config.toml
num_hidden_layers = 8
hidden_size = 256
num_attention_heads = 2
num_key_value_heads = 2
head_dim = 128
intermediate_size = 704
vocab_size = 1024
hidden_act = "swiglu"
norm = "rmsnorm"
norm_place = "pre"
norm_eps = 1e-06
positions = "rope"
rope_theta = 10000.0
rope_fraction = 1.0
qk_norm = true
attn_scale = 0.0897
bias = "none"
tie_word_embeddings = true
parallel_block = false
extras = ["capped logits"]
init = "uniform"
init_std_qkv = 0.0219
init_std_o = 0.00548
init_std_up = 0.0219
init_std_down = 0.0033
optimizer = "cautious_adamw"
learning_rate = 0.00127
beta1 = 0.9
beta2 = 0.95
weight_decay = 0.0
lr_head = 0.0107
warmup_steps = 557
schedule = "wsd"
decay_fraction = 1.0
decay_shape = "linear"
final_lr_fraction = 0.0
batch_tokens = 32768
max_seq_len = 1024
doc_mask = true
train_tokens = 187200000
max_steps = 5713
dataset = "wikipedia_en"
Each number is 128 + 24 x the weight over its row's rms, rounded and kept within 0 to 255. Layers, rows and columns count from 0. Numbers have three digits each. The size before them is the row's rms in percent of the matrix's.

# layer 4 MLP down (transposed), 704x256, rms 0.0505, rows 214-285, columns 192-255
101:054136157136124138154104077120174147103102116142158159123143103161120162089122110145109089170100144080095153131129186129138131128165121120118151087141145123115163116132163112094152128107110119
095:092140121123131106164123155134129112116131144161138109088104097147111113168117123127122108079127157167121164125092137078102169121143148171121146145162112088125117092144141121141117124086162120
090:145119168112111143151147128111118119099105104167114146161145144071100159100168109119115135055121134165105126188139166108118123133129101179105147138151135118115161129115146135129066163126103092
096:158195252114144163141127139117190135125123108140118141093153104166151080124155117132130131160133160149140095104132108143121065125117077140151124111180123118126138171143100144193143082137167115
103:130121093100153123159110137133124154087115108149177128113102141102135115124119138101150178174124101086113134138130138168163123105086103136146120127143096124133095156165139154148122063145115138
100:116081158158115111116123120112133128116149130068131115100201136109112108110090159160130093177140154133125148107141140099105115114121156136126157163136085137159078144112138103143158152130097142
098:140133144109110097150080143170114120123101148123103109146110133138080129111116133125101137117120090090063086132145136097147145154150081154101149090106142107127112096162147072135121120095129081
093:154102176148121148138157148123070135172121075096113118132155093149109118141171069132105153147164132134139086151120157137128115124115134143136119124151143136148129119147172107135106140160107138
103:123146062146105160127130120132069156116115123163147115155129129122142117099178122119154149142120160112144149122157132119143125124131108128095118163127138104125107135112075135131143147093123111
102:096110147126126128138093067072159107164116109129158134114140142142141161092166155179116099145123108116132143186151116081099087074146167041102089123141109145112138128138108132132099122153096139
101:130116176133146132121181155093081113136134151124112148119134092091119146106133091118165109137174108131161083135145128141150152148163169140116136119127120101134115101143188077131139096082108135
104:169161169147120100130142184135193140118128132111146155137108113059112141124120084155135132090106118131098125128150130104146102105124114104109095114154088082088108141153079104124149162150170139
096:109088124113105134114125149134113148095136120153110143170111117134133067135112155145096105114120113130160137132132155135125128154142115142155101095117113139123082130156083081104114130152130106
097:116071134122105116135130153106128113151121131143126123143124126105126136118146162142131111141131139144129131079154143135100121133110159160072135085129096125104059133149154121117116127093154114
097:140156173117170144125102154126109176124111145097130091114132125097153157218146123120149164125206118088129155166159143148147126121126134098094169143133141116121119107132133113084105137162130133
101:136128172153127118178107069120145141132161136122092103159091114100139162130105154129133134163116140146119113101127126153130129109144094106116116118084158134124139157191136125112118093112128122
102:126184159120109088141113090134120151086077132095119127143143141141148117145103136107151144150124102142113128138127115105144161136139119079121121087085163130119124119094165084149110124104151085
102:142133077113135106152201155133070082132113144181119092133098090165128114148153086116120125162102117123139149121105142112123129086150160162126136123148130138120104113154099149134083107145143129
106:112152047106154137159129139167085108123170135124149135147101099164126129105103121134114133162114159145070184115123136123112115095135149166150181138148144148096166103069137125119154126136132141
099:127135073142104172099096164117118110137100110134156155086112132129143136131117110091168114146186149119129087135113090096141175127136156154159129108159108139087086096141129156160136129141092120
098:140114159148131106155120137127139127141102142111138150107133129124123127136120127133174175158152120137134160128112121138166143143148122134143085138109136133134125135126129117132114119119200107
109:141088087105155157140157136137133133147126154103087120135095101159128122132133118085137159140126147103093131100129165112142104152144148118137124163132112131109150119141142105190127117169093136
100:159179102196116153141105169154130127111123135130115129167140118142163127140116105096092128091166118103132153123142104109108100166146107140119112118076102153139151116145134112111129104121120166
105:126123127158144098151170144091073128180137120114158164117125135104193141102131116111104100132142156161102145168131092130091117119135158141085105138111108124143139123170129125130092134102110135
101:125151168119159178137119104099117159146181099127109078115113122100123100106141097135134147124127126110107157127089120117114088141127126152126093113112124163102139086122159141056137098087130143
096:119083107107133102159154102134143089137147138127156169133120116085099160116104137114158113126124092120120117115128169091112117116123103143143155138132127114117132154143128129155080086096180136
099:126107076105096124166139105118155091110099127105112135119152123142132134087073111178144141146164152116116163132113102104102152111085139144120087104108100194102115125148125168161119138145129119
094:135100171139136128147136115154134152153130163148138129095168181125110109137135122156105165101171125147148157118110094102151132117132170143125081122097165122121120126133147095109131154121120099
105:146108162198157116130160125113147160159124159133109107094115129106090130158160104143147107142089099137122136070184120163129147103169118139166094118110161137164131120168103106137089109141143115
098:160141096124144125124122176111093082084141125121129104141119116162144111119166114113108099120108126119118148104120123183070148166162120120140084149081118116105173128156143127143130111145155139
096:105108150101188155103143144114118104134110121138154147137146100135099136138107116114098136101132161163104128160141119134118145120098146072166112127110128152062133095067112109159116130123118082
085:104148002130089137107155118171115103133085133157105124107129167167137117135108135156136169124140117116148124173124154127183093071124159106138138107122111129136152120142122142145129167133122142
104:147159171158137090146131127126118149130130156144102148114103190142152201159092110157125126170093100130079142155129155138111097142146132121138098138117134112159163127134123123121106080143133135
101:118137113127162111125135125161110097110118140141146127143145166095132179101157115091142085168143118130111165150152138095194162177120141166148185139121156088085128108144108156134181118176123122
091:142134018114133143139120152170177139112119098135074144142108100117162122137125148111106103134122119091114110097096133137121135076126109098160115100117110143124144170163093147136099141151127108
105:118099147132113134113135119105158124115144152125173142117085151098141112187145151107146105143165122132165124126090106130098117137063123125114158144141148117145154150112129143113149098111158192
108:094130113089121122142083129131080068084097111124141144135156122155143128138136132137145152145103090170099167153151165092094109126131135107140153135108122159101101078121117145162109178165147135
099:114120093125170150145133126169104156166139150138114133157136133097152116142117135114143104131143139138098136113098126140108142125086114063127147126141159102100095115132153125156143100132108174
105:130175090095111150159190157179134131121105093114149161140140107121141157090122127147144181097150133128142117140127155127112112131137108098132088147106140125133102095151117104132124134104137138
098:139158088116111093141150125162150129113133111177123139161154162124109146154115135120151187140150122093164123097125118133110131144166108118141112106105133151100131117121102118142132177119124124
097:145162065133120110115145139166126144149150131124100141173116141157099128147119106173124116145153060132159092103112136152118110141142083147092126144127115132108111111105140110118091151128134156
106:102126196103160129130107119116118093131145131143085155129113138155106132170135130114106129123146125120095093161130068094140087134095108147106176153133123145130101109108165156144076140112124129
099:104126131145154108094160098110140094102110142119127147114115125131126135161102114111090120123134129159126097119129123136101135098109147148133134138143156106122104171127158133126139117162122204
106:148123140148099139137173164148140093154169132111130181126144136125133137123137129123151146125124090132159143161140149159114122106139144108168140137143098111135116131142152123099122112149185126
100:139138120160092111122132138150099128172168144146135126093146171145091111138115128114120153158125134139159096154143121128094144121145128137129088124132087099128130152135186168113104157111148128
086:115101026147149153115105125122150120142128111109147123121119138151127126117117150152153163160072131124134084131121099127133136164128114139159150167117143165161111113121092138166154126158138099
104:121119157095107130100154142124113107153138147104118149130131102136119154122112141152125073121130126162127159125105082114120148144128127110108081134104111148100159087139121097121099146131153138
093:130135234113163111123161133135102178099082140089131141142079116126092094097124190143113161104113140133111125130121109150119132147142181116114152164135155092119137098136149129149082092129129170
101:153155083067101122145096171147102122185120148157136123101127089111141121147137117123139105183138141126147133145129123142181120135119121130169117118112145119167122115149115105140099116151127074
083:096109005116068118140113109096119126108148100110164124111113156123122133162155068120129115102090143141107108116137170128148130112136161136144111133141140168142113098141122184116141109104164130
101:156120255154137139104128157121094146164161128121134130099147133134122124119146122143102142110103136144130127116123075126148105127170100152143149130132150118142151118157150108146117139127134119
103:109112137150127105112136138101104130120167156107174132110117115122092192097112151129136096129133083125146133178138096098149119172109105098184141137123111117137087138129125111124121113125141157
105:138155140123131168086116113113177121119125112126142101143147135121121134168102154152155106158127128122153118113149193120129152156165156110114100175101127132106103147154113151123105127163132101
100:151116139137103130130136125128151115108137156126138136136121126078122113122095162141106108153103120113122127115097114120131116105128105169146101141133153163104087143167102154089106131132122150
097:131145175143109063113125133120142094123107130107184129119127111125133143155130071140157123143145181147141110155105114166130151127108156118091149134116138100094125162095129129137141122148172124
104:109103140114102116126140150128127158141147109126091149072125106172118132176086130128121090164141087140140118109099116129128121146138141170123138105102128135147122125092151140117099122124109120
100:178125107138138057118149131122136123125152141136143127142123146082149154101114110165113139117073134139165150118089151135104124121131149133150154155120146109131144164118141137125135082133183139
091:112113166123181122117146088113091132143087129141117151152148107136147123137141107106137090108133133144106094138130108117127141141129148158165136130146125194124146103124150144118113138106121113
104:143112128098153116156152152110123136116129184130116098128114141076166133160134152122105155108136136145127129159094115120127134107123116091135095120118155121127114115128132122203136131164103067
096:177122084133097154137139163156147148147132143128096136131106128108115086136145094145109096126130122097166122119131106081168185130145112143144097113107146148153151123112139080135094136121119090
103:135129083154082151120117112102132129145139100140140129117148134121105095160111140147117121149146145136117137145144124109128117105171124132104072103093135166078115107113122087106158142116118104
102:112147142087092135139160135160104126131107071148153097148099132124080122122126124132113119154115105115120112068134152130133152143140120152155145150139119104131145135137083146147131181096138114
097:109163172105110167049142125138145108096072085125123136132082100161133144113144167166096130149148132121154136159137158150119158111129084146139166113148111133171130124123121156108126137129110137
102:162172107137148154117107142149128137124093151096155122141161127162074134147140136125095168141097106134186089119084136076137136097118108077105128141140149118111107160109077131141116103108124072
102:122141216145124128143113097139086139152152186151140125133164129118102137138089148120130145142177115110161152198138102161119148096186134110155141120120118103088128163105136128134139127128126123
095:089112127143126120128176145141122163148125087097106137108158102153096121106123151098147146080122156153144136141136137122163131135104114141166103119121141113105171143131125123144156144167087112
100:131144102120123114161182144105186109118145096117110101134103136139128188120143184135121100115138132123146131149115113088142067171086150090119084162102141126130172121122136125091118127144136138
104:125184195152122133126155147213130156103141142129116127139124110128151130117093127157157145127128140106115132118087148091145129127132147086105130112165102135131118132116156151117134135138171103
100:118154141130111114104141099122135135149158153144123085128118098148161145145121130162131112112062158155145133152129104161157161182131137137140139097154134131131148147115131054143117091140118139
100:134101071149092113148144148121121110164137105136162120126108139125116098103101187121109131145162141133132139165127139103127141137155127117129123121114099093161129160172093124169111181120122083
095:149136000098126121156108158114113141109126152140133151116156131115123135191157145118150102112162078131116144099089142105137115092136159113168107125114150095121095166115117160102102087155126148
098:094174183129171157128119124125112132170111132112084131088183097100164136144130145134133121170111139194149156162139137116123154126116129144107133110165106116140087123106185150135136118086121139
# layer 4 MLP gate, 704x256, rms 0.0572, rows 215-285, columns 192-255
091:151124152118143123140121142126161097143121111162120126124131095120088142144103100152167127155165135113126112106075157115110104138149137083137118102166139115116084131152103111120106118139131156
101:129149116124125112127145112121099095115099117170145133139135163093121149138124120137132075128130125134094133185132115113109139107143124115114118105122118126117128160149110132140095138142114147
105:135139105142117096118087114132085088123090073158111156129136155105115153109121081144138140117135135108126123116095152154105174095109150131144153099125118114137128111123127108130114138133124139
110:137133131088145159106115100087131133099118128166113113151138096123131110106158136067114143099146144142112090162152165096129138111117134127115118129120122130140093119129114110148130153091103144
096:149148128126147099159187125126089117115101156144165133120141126121098156153146115157143106092107114146111120130104126149122105133121115098072118095131154170129136090085171099112147103078106126
101:163130108125119116146123131102149086131080132109145100137119101160129124126150155202090183120092164162137140128187144097122149101115128102118145115103136114161118151145064107118152136099117104
097:115113146135115138082173134121110138141092089109129113128150102093144122136128118102134079144181131151140087107125145168149139163144114142140111104152147113107135142134172095115068117083130135
105:103150159094163178119109106141143139156115101134107099132121126134130104085109144156097104112132166092180136091144134119127135123148101116158149151131072129146166149111098145125130177144110127
104:115146153121119128119091104132131095197135117144190134118141089154190119136121160098130087140172111129151128102125164132136127112119139057116125125175154123134125144135139127129098113127136136
104:141196153103133123151159147129081096116131105113122134144129114125149128154142107111169138117159120102122127150153119128109134149115124110119119113094124093124103135123147097110146115119135128
108:139140121154118151137139119131145129156133160103134158160142154158186158100127126110105146136119132122133140136127129126110096058152128125100104105125151132143143132147142132143140102130060109
096:075127158142102112118110113108123120149050068139153144103140083152157149125141151105095147127151111128107116179116105130136099159118116157162097146150110135108166147118101111092128109110131096
096:161160120160154094174158112065097097116144112146118132140128105071108148128138064123114123127094114150147122152113129137147111109131109105098143185146125147072147119133119099133086132115170135
098:096108143152192128129151144165140137141138147104136080144157147103148113158176146163094132120186136147114128190097107131152135144139111119115125137130143137133111163155133161152161077115163088
108:141185102136154132121181106123151101104120145149155111173147136119123132158135125131100174129154123134154127155190097121152149161167136127130136116117123106131113092122142166120146111094167135
114:138121153099128134097163108108107101157126133146146131167145050141148108130121123176115119092140143168143118150180174146077135101128084163133129145087125128073098095135167100134133127129102116
108:153129145093121159106099125119128115157105127153148148082137114107123149144134141132073085133129172159067129123131125136101151103098154097131132117119116083136111101087094153129115142104118116
101:148145118090167150147113142078102055106064108131119130167090124156132149108138109153086127112084134107127150132124145118095125083114128126163168108145104141128176130079162151132151158137118094
097:124125110129122085136134105138083099080115170151132123140108108103089147145105147150131124143101111118115128128141154118103106135122092139098089156115084082130133092108070095130144100159116123
096:133141139150125100138130085115100119101149110132115115143133127104141152123107118147117164156110128130118105176137162091134160148039147168138167151133135089142137106145118155115137107094122108
101:147114100099104116115124134115121137091116102159135144132146124129111157111140110113155147081106111136164135121178139112109103125128143166100142115154138135129146108160144126109136128108128163
097:163080121116129136141131131116153143150126129149098097119129136170136118099112114140124168150117172129144121142113133120136146142120100146124138156159139128115129179131110101084150131132133134
106:148098129104120095177129145097133098134138115130128072168127126160170138117132132115115180103111097116135143141145184091185123107164114138154192149119108148153142145122127122108102120075114104
094:128152105098116136130143115145128136084128137130184116139188159158129138121089166089106146135124119115115123118195131132125114147183085193113086150108143089126171189142114169111163073151142126
100:114128120092123115179152138139121124104133153103093157106101139102144162129105129133102133147139118123131110122109133140104131123149154135158086174116163105120141125118140144090115126148088127
104:097138121135092147116097146148088082120135082124105151143148119089156125142133101100129083152179122112106165146147150150105114148137126134125121132122099094115125110144156114152084090139091144
103:121087112147120124081155129117130103087131146146154113135109153114134129137128097156087147107103137135118169136142122098112101105138172084108126128121092103100151114136107115130100147083108139
099:050151137118130121142094118036093095139119131167133104140085099128149103143119158125090108117142112094105117117133150088100072110113164104088134158113125142118126157117104150123110145172107125
100:157155144149130086131155088177125165142124165138124120136139080103104154126132137156156147157158182124079159154125115117103154116147113089097130129093152133154103099095106107140087100145144142
098:141147137155142145116168118140125152159137142144153125094118119154125117171143137150148098126197106111087104126126099089144084132145131109118086136133089119111077141152165118128121118121126152
099:078112128154136079125132168145112104095110114088129130128159081133155149096127106109131188149127118148133141123106089156087139106108128136137141081100123138126150142172143115104118111121149111
105:147148159084150146111147086115124173117122089136115104140125127115128128142147114148082089120133141145102126137155140069123155147186100152118124097152108111141136107112095110124154116122123120
105:137133123132121143147150136138156131133101129127085115116133126139145120110161115087117113117122132153155135123164128081142123140096133147140178150093115116128132137107115137121159183162096102
105:183150124114086118112119132118111141110129172158107130145137134124107133149146109095122177135161132102096136144156108187091114099138113123120104174154131125143137103117137076136157159157159114
109:160093139137171147138098102101113131117123120169119130117118136073099113161138084129102141146119181158095145156161131112115121119080109162154148126176140125115165134149179150123162159150088161
105:103141176145172129135117110156158136162153114121143136148151113104143131130176135123133103142138166132095138164161129142116139083164071198106153170130110123136099129105102109119144170104107143
097:151145144118083112154125086125124082098120125150164178112134145096098152116149110165133159122157152148103167167146138088115141112135151160120100102145063128145125152123108144118146140135116181
104:114127145123138103117153133124136139160146122157125104109089150093175114153121139152138110126132117182164138145141128113131179151124099103135126162134132111128189131126115113135135154067149100
100:066190145138154120097117142102171127158139101139090154140141141099188108114165097120121125168139121168096122156130148134122153100106117145124127104165122115125122126141145170138158125120098102
094:157138146135151176156137142158109141159097115172127148157146185106101159106123165129134136131124135127106171137138175106118168102154135143085130105175105112141116153123144109118142086168099129
104:141149149105119132122108071134067106109148135147159109136099114102186147113128104136097136118139146108101157145126099128134110102082114136133117106147104070100124143088116168120114078107121159
103:129168130194117129137174129110105119119104120149154124156097127105131113101146130104088137129139143169129151139143143111113082101132097160130145104160102152096155133132148148142088104089133096
106:082152130131142143170110117097133107174139147119152109134145126096145094143141121158138138138139140159101125135156136133124179129140110130129115143147123126125126110152116075135106169092087139
097:117128115113167113091129125125138106128115138128129112162160107151106153115142098125154157110149093102123123135118153100149122130130099122135132122138133105129156089071173133118158136117092125
096:128134107107128105157132133126107145117116158165113110102122130082118117170145124134129092135164111133124185121099166144113120103145145111117109074139099086092125134121139135100093111102131138
092:137134121150129129128111114125078144159113135195095091090167148107092176151112107121130165185119120157125136141144147171147069111166128152082136107108101168149131155108137140152167125092065127
091:131120151125114151132113092113179112120153131128154109101151144109113160109117092154131164152142090120158113091095088119138123152128092181164110114115137100127142196100133128155169169091149126
099:125133176156146149137124115101117121141145125155131144119140089136081125128137098084126139072136114115130121175184145107146102160069121098109099166134111120132105100158134097059136099097127148
101:136125116141100110146072108140158127120134132095118119142097138128135119146084108131133066107131132159114157144140124162104124140118109090144089117144141126129135200133160130120129138143104141
103:125163199170140131128131086098119128158111115098130086140112121145156119120150124146080152090108158166150187121128096134114091136108122152114115125131098152105166150158136122168127138121110105
097:147132167137148099169120104133110120120170118144130130146133142106125154149136103103138113125134121127166086121204105101157084164116104147110159100161156092118125128154124126117073120138118162
102:135129112103111144178132158107133120113126135185111108068128132127166120136143123120090096179132091149130122089140133128156132148110082110112127125133130131119139136097165142158140153092139162
094:111128139149152080090145082134188128109090128115161117150108141134118123173123085081140111180140190095124178154098141128124127088112100114090144119180166159134092140143168119109117099135102138
095:161110131141147098087094096115152094075099157168174149093145107130099120164100104160097111132103168109157160169135148139109170094139109104175148113142148125155126134157106133098109103094141138
106:132115113152125133116148063135164139122106133117127141125096158143133124132160155163092133119129189102186092123138103145129138092178134127165098138153102103119158122124088160138122131127122162
097:134153153129083165164119107092083129199144156128132140120164168107107107107163137087140146121133099127097133111143135157129145130157129100123086138168086132147105140161139155129122157110124143
102:123115128135153173112143128167114116105110097173127168138166093071115114138108096146160131149113144114113148138102135158122126102145130139130178142112092113146155121088145120110122100132110101
094:171112104101151127119083170091128147158130157158096089117173154065125129170110143115103138094129061123150160079101135127125117110102127116091120104133136134141123133142155112129151139109116134
090:092137125134131165123139086138135130147126128117165131173147162088130108119185176139123133157134093135167107157136171147113135125137112123122169139163140116080139140151122181134095113123130110
093:092166124164144119131141106096108132128141170103099093151188100156150139113149127143124115132092141156140121080125150114098131120128139104133153146154157111171089125158158155161131105087148170
108:124139149111114128155120110133123172141149115146102116085147133134131128141133174063121131192118095113124111106136100122146102152116116116116086143177162088111108105120091154118112086109153168
096:106141126137123141089140131114138175113062089124159149154094155113164164107103093134125108143130095169135165154151180129116126134122111120119152108154069115125093127109137179150148134127099157
102:140147138107106133136107126143116103104113146118131139141175107141142140125177131106143152130136102169120080150135105117111112150152139168158162107119146136148060149119141179150092100099172124
097:102175122144140099147112136170165116109189109164154135096092114117157101156153124103121106136079116145098138165123129124123122108123138105099120108160176112147103141095111154074158127115157127
096:109144136161095154142103099112141161145126103149113092124141156132173139134131102138079117139091136096159152131113136170136086133107136134116145131149133117086138111124142135150135102051114139
099:142170122114183158111077138164159109128126129108153173113137104128121095101122140129132155131133091171148131110101136123129122113179122136120140148117179177124112144142137133156141133151136144
107:092145148133106136112112093080143114165109093102124077100157152137095130099123135144107135147085158184108129122162123108114110100146134148084106131121111135138117143177114121162166121118128159
095:100124123117210142137130131128143126126112118077153072117167139142146085118130105131162139119131124123151111097102126117116145137127098127169118130107128189142168186098121110154121139145123101
094:135129126110154148185155124147167106129100097138140104132101162129110152072131148155145146176121119166114154113135142111096129134096166139150062132151157158141126134169127106109099175155096159
101:161139175140154125126146108101102153168121102113151063175134126128171116112129136168107143156111176150146107167123143129112130136164103111125164128124163152149138106117155158175162118069104114
101:117127124139161148141153120159106102133130141140142128116117112129134115150124116125112129165137134112122177180109152104152103154142151107134113111129130180117175145102182131141139152066146089
# layer 4 MLP up, 704x256, rms 0.0566, rows 215-285, columns 192-255
093:146098123162142136077135129132106159112190132099150146154144114067126175124145113158156140097132104141162130101152108158144108162120136129149116136147137112106160166118119114130160122156117136
098:172092150176150137127132148147109116168175111086115136158122136173110110112132145091154127091100111111137115097142115160117138118115103098155125111139131148148132123173134100095073113144075169
109:124167122126132125136131120085163133128167124131157119180154143126125116126115134146102140151130118110080105113132096130151125142108131168130149128113123114093106147173108102152130127105150101
107:116112141114145153146140127066156114145120139150124093114153115100116129145088165127153123149121134173134106119139182131104143126154168148180089147102109153097092124164060092137095174110141122
097:124136125134109095130099198092160123099140093128126091162159156127120135138144098160139075138144178110182109117124125124176117135057136148167089102145070163120116110130117141149123114097087124
098:115127136123145123109117149128097124073158143111105123132099164115146119100163148153135129096080119125098182073111145097107139116135123146138131124120107118095133146121100144114148150167120174
100:152159115195147170196123110149132079129116170159129115144097138147165113137111144097116114165105124105116132108120102111142194120082145120113137111125080104191134151103123178124187163117091117
106:066128165135151151120100143131140121122115121101134107138113140143183121102151132127139101114128168115112174161117142133132143149166138116116155188118092111164097141165117156164097132114122069
102:101113147148104110122162142127093127095083154115107140109123126109111146065118122146126126123135124141144153107186101147138160168178172149170146137097096137124128119144110128117141148093112130
100:134054136145080144124116141132142119126134144126136141126102147130163104174148131155145144125156146126169087171104108125149179141109138128145146121145129133154161127129165120125117086116089085
106:150122095115082135171106170146136131119144124140141168109147125129128147150150097128118101132127074110128135154115090096114136116153127108105117124111121120119111109157105165094099122114150118
102:134116137098100086126111105128133113169120077144131093124138118180116054172129162118092121125111133121140102167134117136177117130146128137100082133135163105119156115130112098128120091171170078
103:111106127090111157163146119168139129106092168107136130144115163162147179078135156141125063122118135121168153088139088168119135142133141156108139097096122124159116123143138125167128092128120080
097:156153132115102145125113144136114150085111097157111106137160124147121116132126087091137109092113148110134151154090119102117121107125133128140125126110133146111147119185080092079084196119123118
105:111137141151107131113118120100163150139121144104133150098085167104102116122108169143158096126134115084106079071072142139107134094128134094151094133154137106086149155114093132117107121155107180
099:122109139148118157153084136133133129128113133106117099092122139144103165114108141124146141174131120079122108157109104104151108153096129142153123077114075169181142121156107145143102088118140121
101:090105129146161152116182178083133114110123154146109129102110105086160132182130159083125143150174161127091103139137135125089152155103126154077114140131144135104124133114140148115175112115195106
106:092141127122122093134121124146123076080104086157097106124133144137125148133158104169153146130091119099179173136164122079165123118166134134147155142138113116154125134110109167131116096120126132
096:111152138120101116154173094170130182122142125127085119102129079090135101130132141144097111146110174144139120136093147113116122108106144104159154128174140172111154129126131109114128142125130113
096:158111119162127120137118146089134102160185123132114131129126126142112146173116106120158130111128139148132187127087124117155128155118119101155113113150104112138122136152128133089122150114147128
106:172109143095140172119160134120115120153161128120122135192195123098104131108130104120089110139119124124112119099110138127121123151113099158121147156116157146105119104112117115120165166141142144
103:153149154127145131148131159124153168164104096099105117132111133154155139151151110127094142086121121068136098142147126128105100105137113111132093113114082134109076126154125147117125109147114166
104:067180119105143099109135144132166131156148138113130120112124123154118144173115110087121079137117137188113138118109139150151169135103139094107134116169112125118125081160120141135110095122112135
096:131107135142159138106132136126108114128127139174132146133137124159136143141151128148129150138145164155178091115125122117135088114144136119107134122141136115145138129105124141170123134168136146
094:121151122124146094100096144115158133140142131146121104139085114104167114118132166129111114135137149119159181150110108166148124145153171103102122132128158119143107129123183124138137099121106137
107:137156133109153185080108122129142107118154143100137105173155119118161113127113107123125137176143103112130122112134119132143074196157165100157157135103132150141141124142121124132133125140111151
099:122154146116118159119139127174213106114136161141108132111120102120128078172109149125190099145128085117113126126101156099133158164119124167149100124148156140166104128090101192102131118121152119
100:116136107118126119125116125112166111139130131114126144100129097133122171143085086115115128108128133192118096127101131153128144154131106171119108111113151113088121143138146164107118116101122129
099:161099152181157140153149131134112096145106175117100106153111175097098168126133116180114148138118139118136161128114159106121110103177149119137120129121084182124124109099108095135119138147133087
098:124121118149099109107103141147150115141138155119119103142136092184141118102122128117117149121090115146143129135095116147158086127115111130118125143131136193122101106096137177143174135139095160
098:122108129110088136153114146098138086114105115109116135125132096109145136129143112138118149121141125139168161154101124157116162154150102110118140089154126127143110131169152131111131111113118118
107:168129133093121181116165141154093148136126163119100127166153115138115141119072133119151113135145158113079166180151133134145139135123099108123133137112063119123136118114105106097105107148194119
102:111133110172139108128182114140134118144143109169096135083130137117158131112159158135149164146144110154110123134150114126090127135122118127088114136093121087119130151110174118155138146085103087
102:134142116128141120102141142149142117121155126065155150110150090143121168174111103119153135131177142122111169150121150151107117091188143197125131158110146120141124108120173096121152108136129124
098:113118121142135109145130122134154165138208165146171097100142129142125111127134191122142113119137118150111158155165127083132136113124131120116122095106125121179108146157120114102163095127120165
105:150136132107103138087131136139099096171111167087125167147119095096116151124160133128127114116129123128144156131138121103059156095120089128123154129132130125149118101127139129113188103134095147
100:129098113115130113149104121124135180102140083131118089134073112153117104125117116109108115116153112144177146135106123151118149146129147086115174134126144164133135137095162164090120113151141146
103:114138135157096092130148149140100062116085109127143135116080118107127102098136117099161132104096149113149145124116154122178142152140157075114153161102104137163148127152087088122111162107148149
098:133125130151146127127119093167109119170096148117141108129107157130135123115124163139110142121136164130111140093099132110112123094090161135145111133110110095108129101150116146108093117142095150
102:144142145129131143129120171129136138148120124182134117170113127079100176139087131109119123123111141112165144145107124153123107136124124134153111154110127163128101097148096129114102119169119118
102:134100106141092088146135126124122133152141110111113143178133152127142133088130167152069128129100162124168124124097116158097126138114140114163130126168107126137130087133122119138123171142095102
100:147114120127122117150146093100113139154106168146089144097114100105102138104132089137115175132151095153119142145143142103100082130069092175118135113134144144106150085121137125096128137122155154
103:160148108131136138129104109110082177119115107144105154121134158140105138128125093123140154134150131109178107166128119123105173127141110122122142127134115147130166087166134149103125129136105126
098:093112139119149119133114113114108126105178073165144117126116162115137096129097159132129084127143128125149155119111100151130120148105139170140120146133144154114130166205063131137129092142118161
107:109129095116145142152122116128103131139104134155131092123133140120131100172157114103127100115153090145123148116118174147115133113120140091126091097143134113110136149139161155096112113125139133
104:143138133146088095090137100164088145166158169119092096104137146173113139166073105113173126137120121124151143113118119129171133165109124118152144137118128169148125151141139119123163174133068166
092:132137110097097117134170100144117148091125075163105120143139136170127123088122138139154117109122152124136098135126164132130134096100154122129075137143112190097155092163151111148136126157148149
102:132135132152122160122143122151174132159144107123106098135179170161153139123119134114149129125110143136150146131092150126139160141085086139135160134137154176147140112141164102111107097139148137
096:107126122098088113115097129090150115104118115108115106126122121121129125129108112078119138112136101128136118162144161115140140125108139134098089148187116111139102165099108123108123109159115166
109:107134105124120109146125146136169141106137118109113121124087134121094084167110106158151138108132115114140134101085133142102123130115157117102142115125143105097154081109133124092161104143131140
096:138130155149132091147144138146160141133123127109077115144099137156135132108056129141120152125147157121139095161111119153097057131115118150137114152174158141085201140120128122143130142105142137
097:089128117081146130119107094127118103084150153118093116135154129159109169104083110161133127159151131131145137137130097097087188104152115149142123152138075159095124112122149123120132134152123136
101:142124140141150164152155123133145162132086136090097126158076175164069100125113095102050122117112126121126191144114115117160098110119135160115107143144079166133143115133138166124091132112136125
095:135117103135127113110114180129120169127152109132140147104093128145138131131138167150142132092148154122110150087141153118112159103121114153113102101131126124111169091130123110140169156140143165
099:128125139123091144135135130128107135118149115125187121149143147129105118164106095138124147107141128102105104111147146101127120169065108112117161155168114145121109119132113107136092123135099095
097:119142116157105160108083156072133124089127118113129092121145125117137111125164145146101150076084178087158105114085119145088154153128093122140140110168147102137146127156083109121128125137125090
097:110108097121125076125147127111154134149109187133096150143130097139130138176137119081129094138121101109112124125124118118116127139161142103122123080147149167093121108122118086135129133104137145
099:150100153120113103123153153052131157106167111151121116106159118127137152078142140072167113113141138150159113111105139137166126115165100107163139156159133121182149137113154116153115142107153132
095:115144110105156134154133110127133138110137118137158104147167116113107129118156132135067120136159090099143099145129172104141154161130119119082178133129122143120106164119110130145089153153156119
099:172120122119180121137163141103132114067158109116091151110165131143157108139117113122136135069138144126139190144137141121096152103166099105157134125127134112134156098172163176128136099127120175
103:083121136139102098108153130157119095138124128108121179108151105132125115102144092117110124134128145173106167135132136148127102106137149166097138150145123097119129092171147120135092101158104113
102:118108124154130089119101065142135113095131162143132129103107122155126166151136139117155136124098162112162100130165135116115127107145091174151105119124145114131142146164125078090113131103111143
103:174152127147097142155139177118132141155134138124126165114161156162134121084141152122096167076140103132167149104166155142113129118128105108191144140135137121169155143129153106094166143134154120
100:131151112156120162129138125115117131100138119140151101131097119121154162105131103079118126136125106181154090137110125162152114134151157153065154168134089147121107112116121152119119106094165139
094:157146113159107121154098085133124112117161121153071135097141102149078166089127106139094131111140155134164175157138157152161130156146130139139109113109122130069111135144127141138134135092149169
096:148110151107116123144123133104139144159156183134130144141138114133100092115123122151178202145121141153152136091119143116165152085166105116086135187114160146138089111131139099132154101123121125
102:127166133136114110130155118127107138090146104124148134136134061107088163142118098141145076102122127151092149144071158093139147135091111117135132097141123121127105124129097124119099139129139135
097:140137132131143123154119095170114153139091108115124118138144130119134166128129079127133153092139125138132121131164152089124149110117091090117095114120104147139119090157103140132166148126141161
097:077151144101150081158094142136116100094135123119115179120095088129141104115153092132113125143127119100112117127115117152135142088131102079111107095148099146152155136091105127118140108120100147
105:143140163120148145123120113101107119155103110132130120124152080153126164087151111155131162107099166150109118115150159097144111127146140131141138140094108145117159146135120100158132118166116163
104:132121142146107146093100103141129141123094095063063101130085110133146160095166158112101094143148124129131129118109134176136126158135128172107189132129119148157119135156123103137145119156131112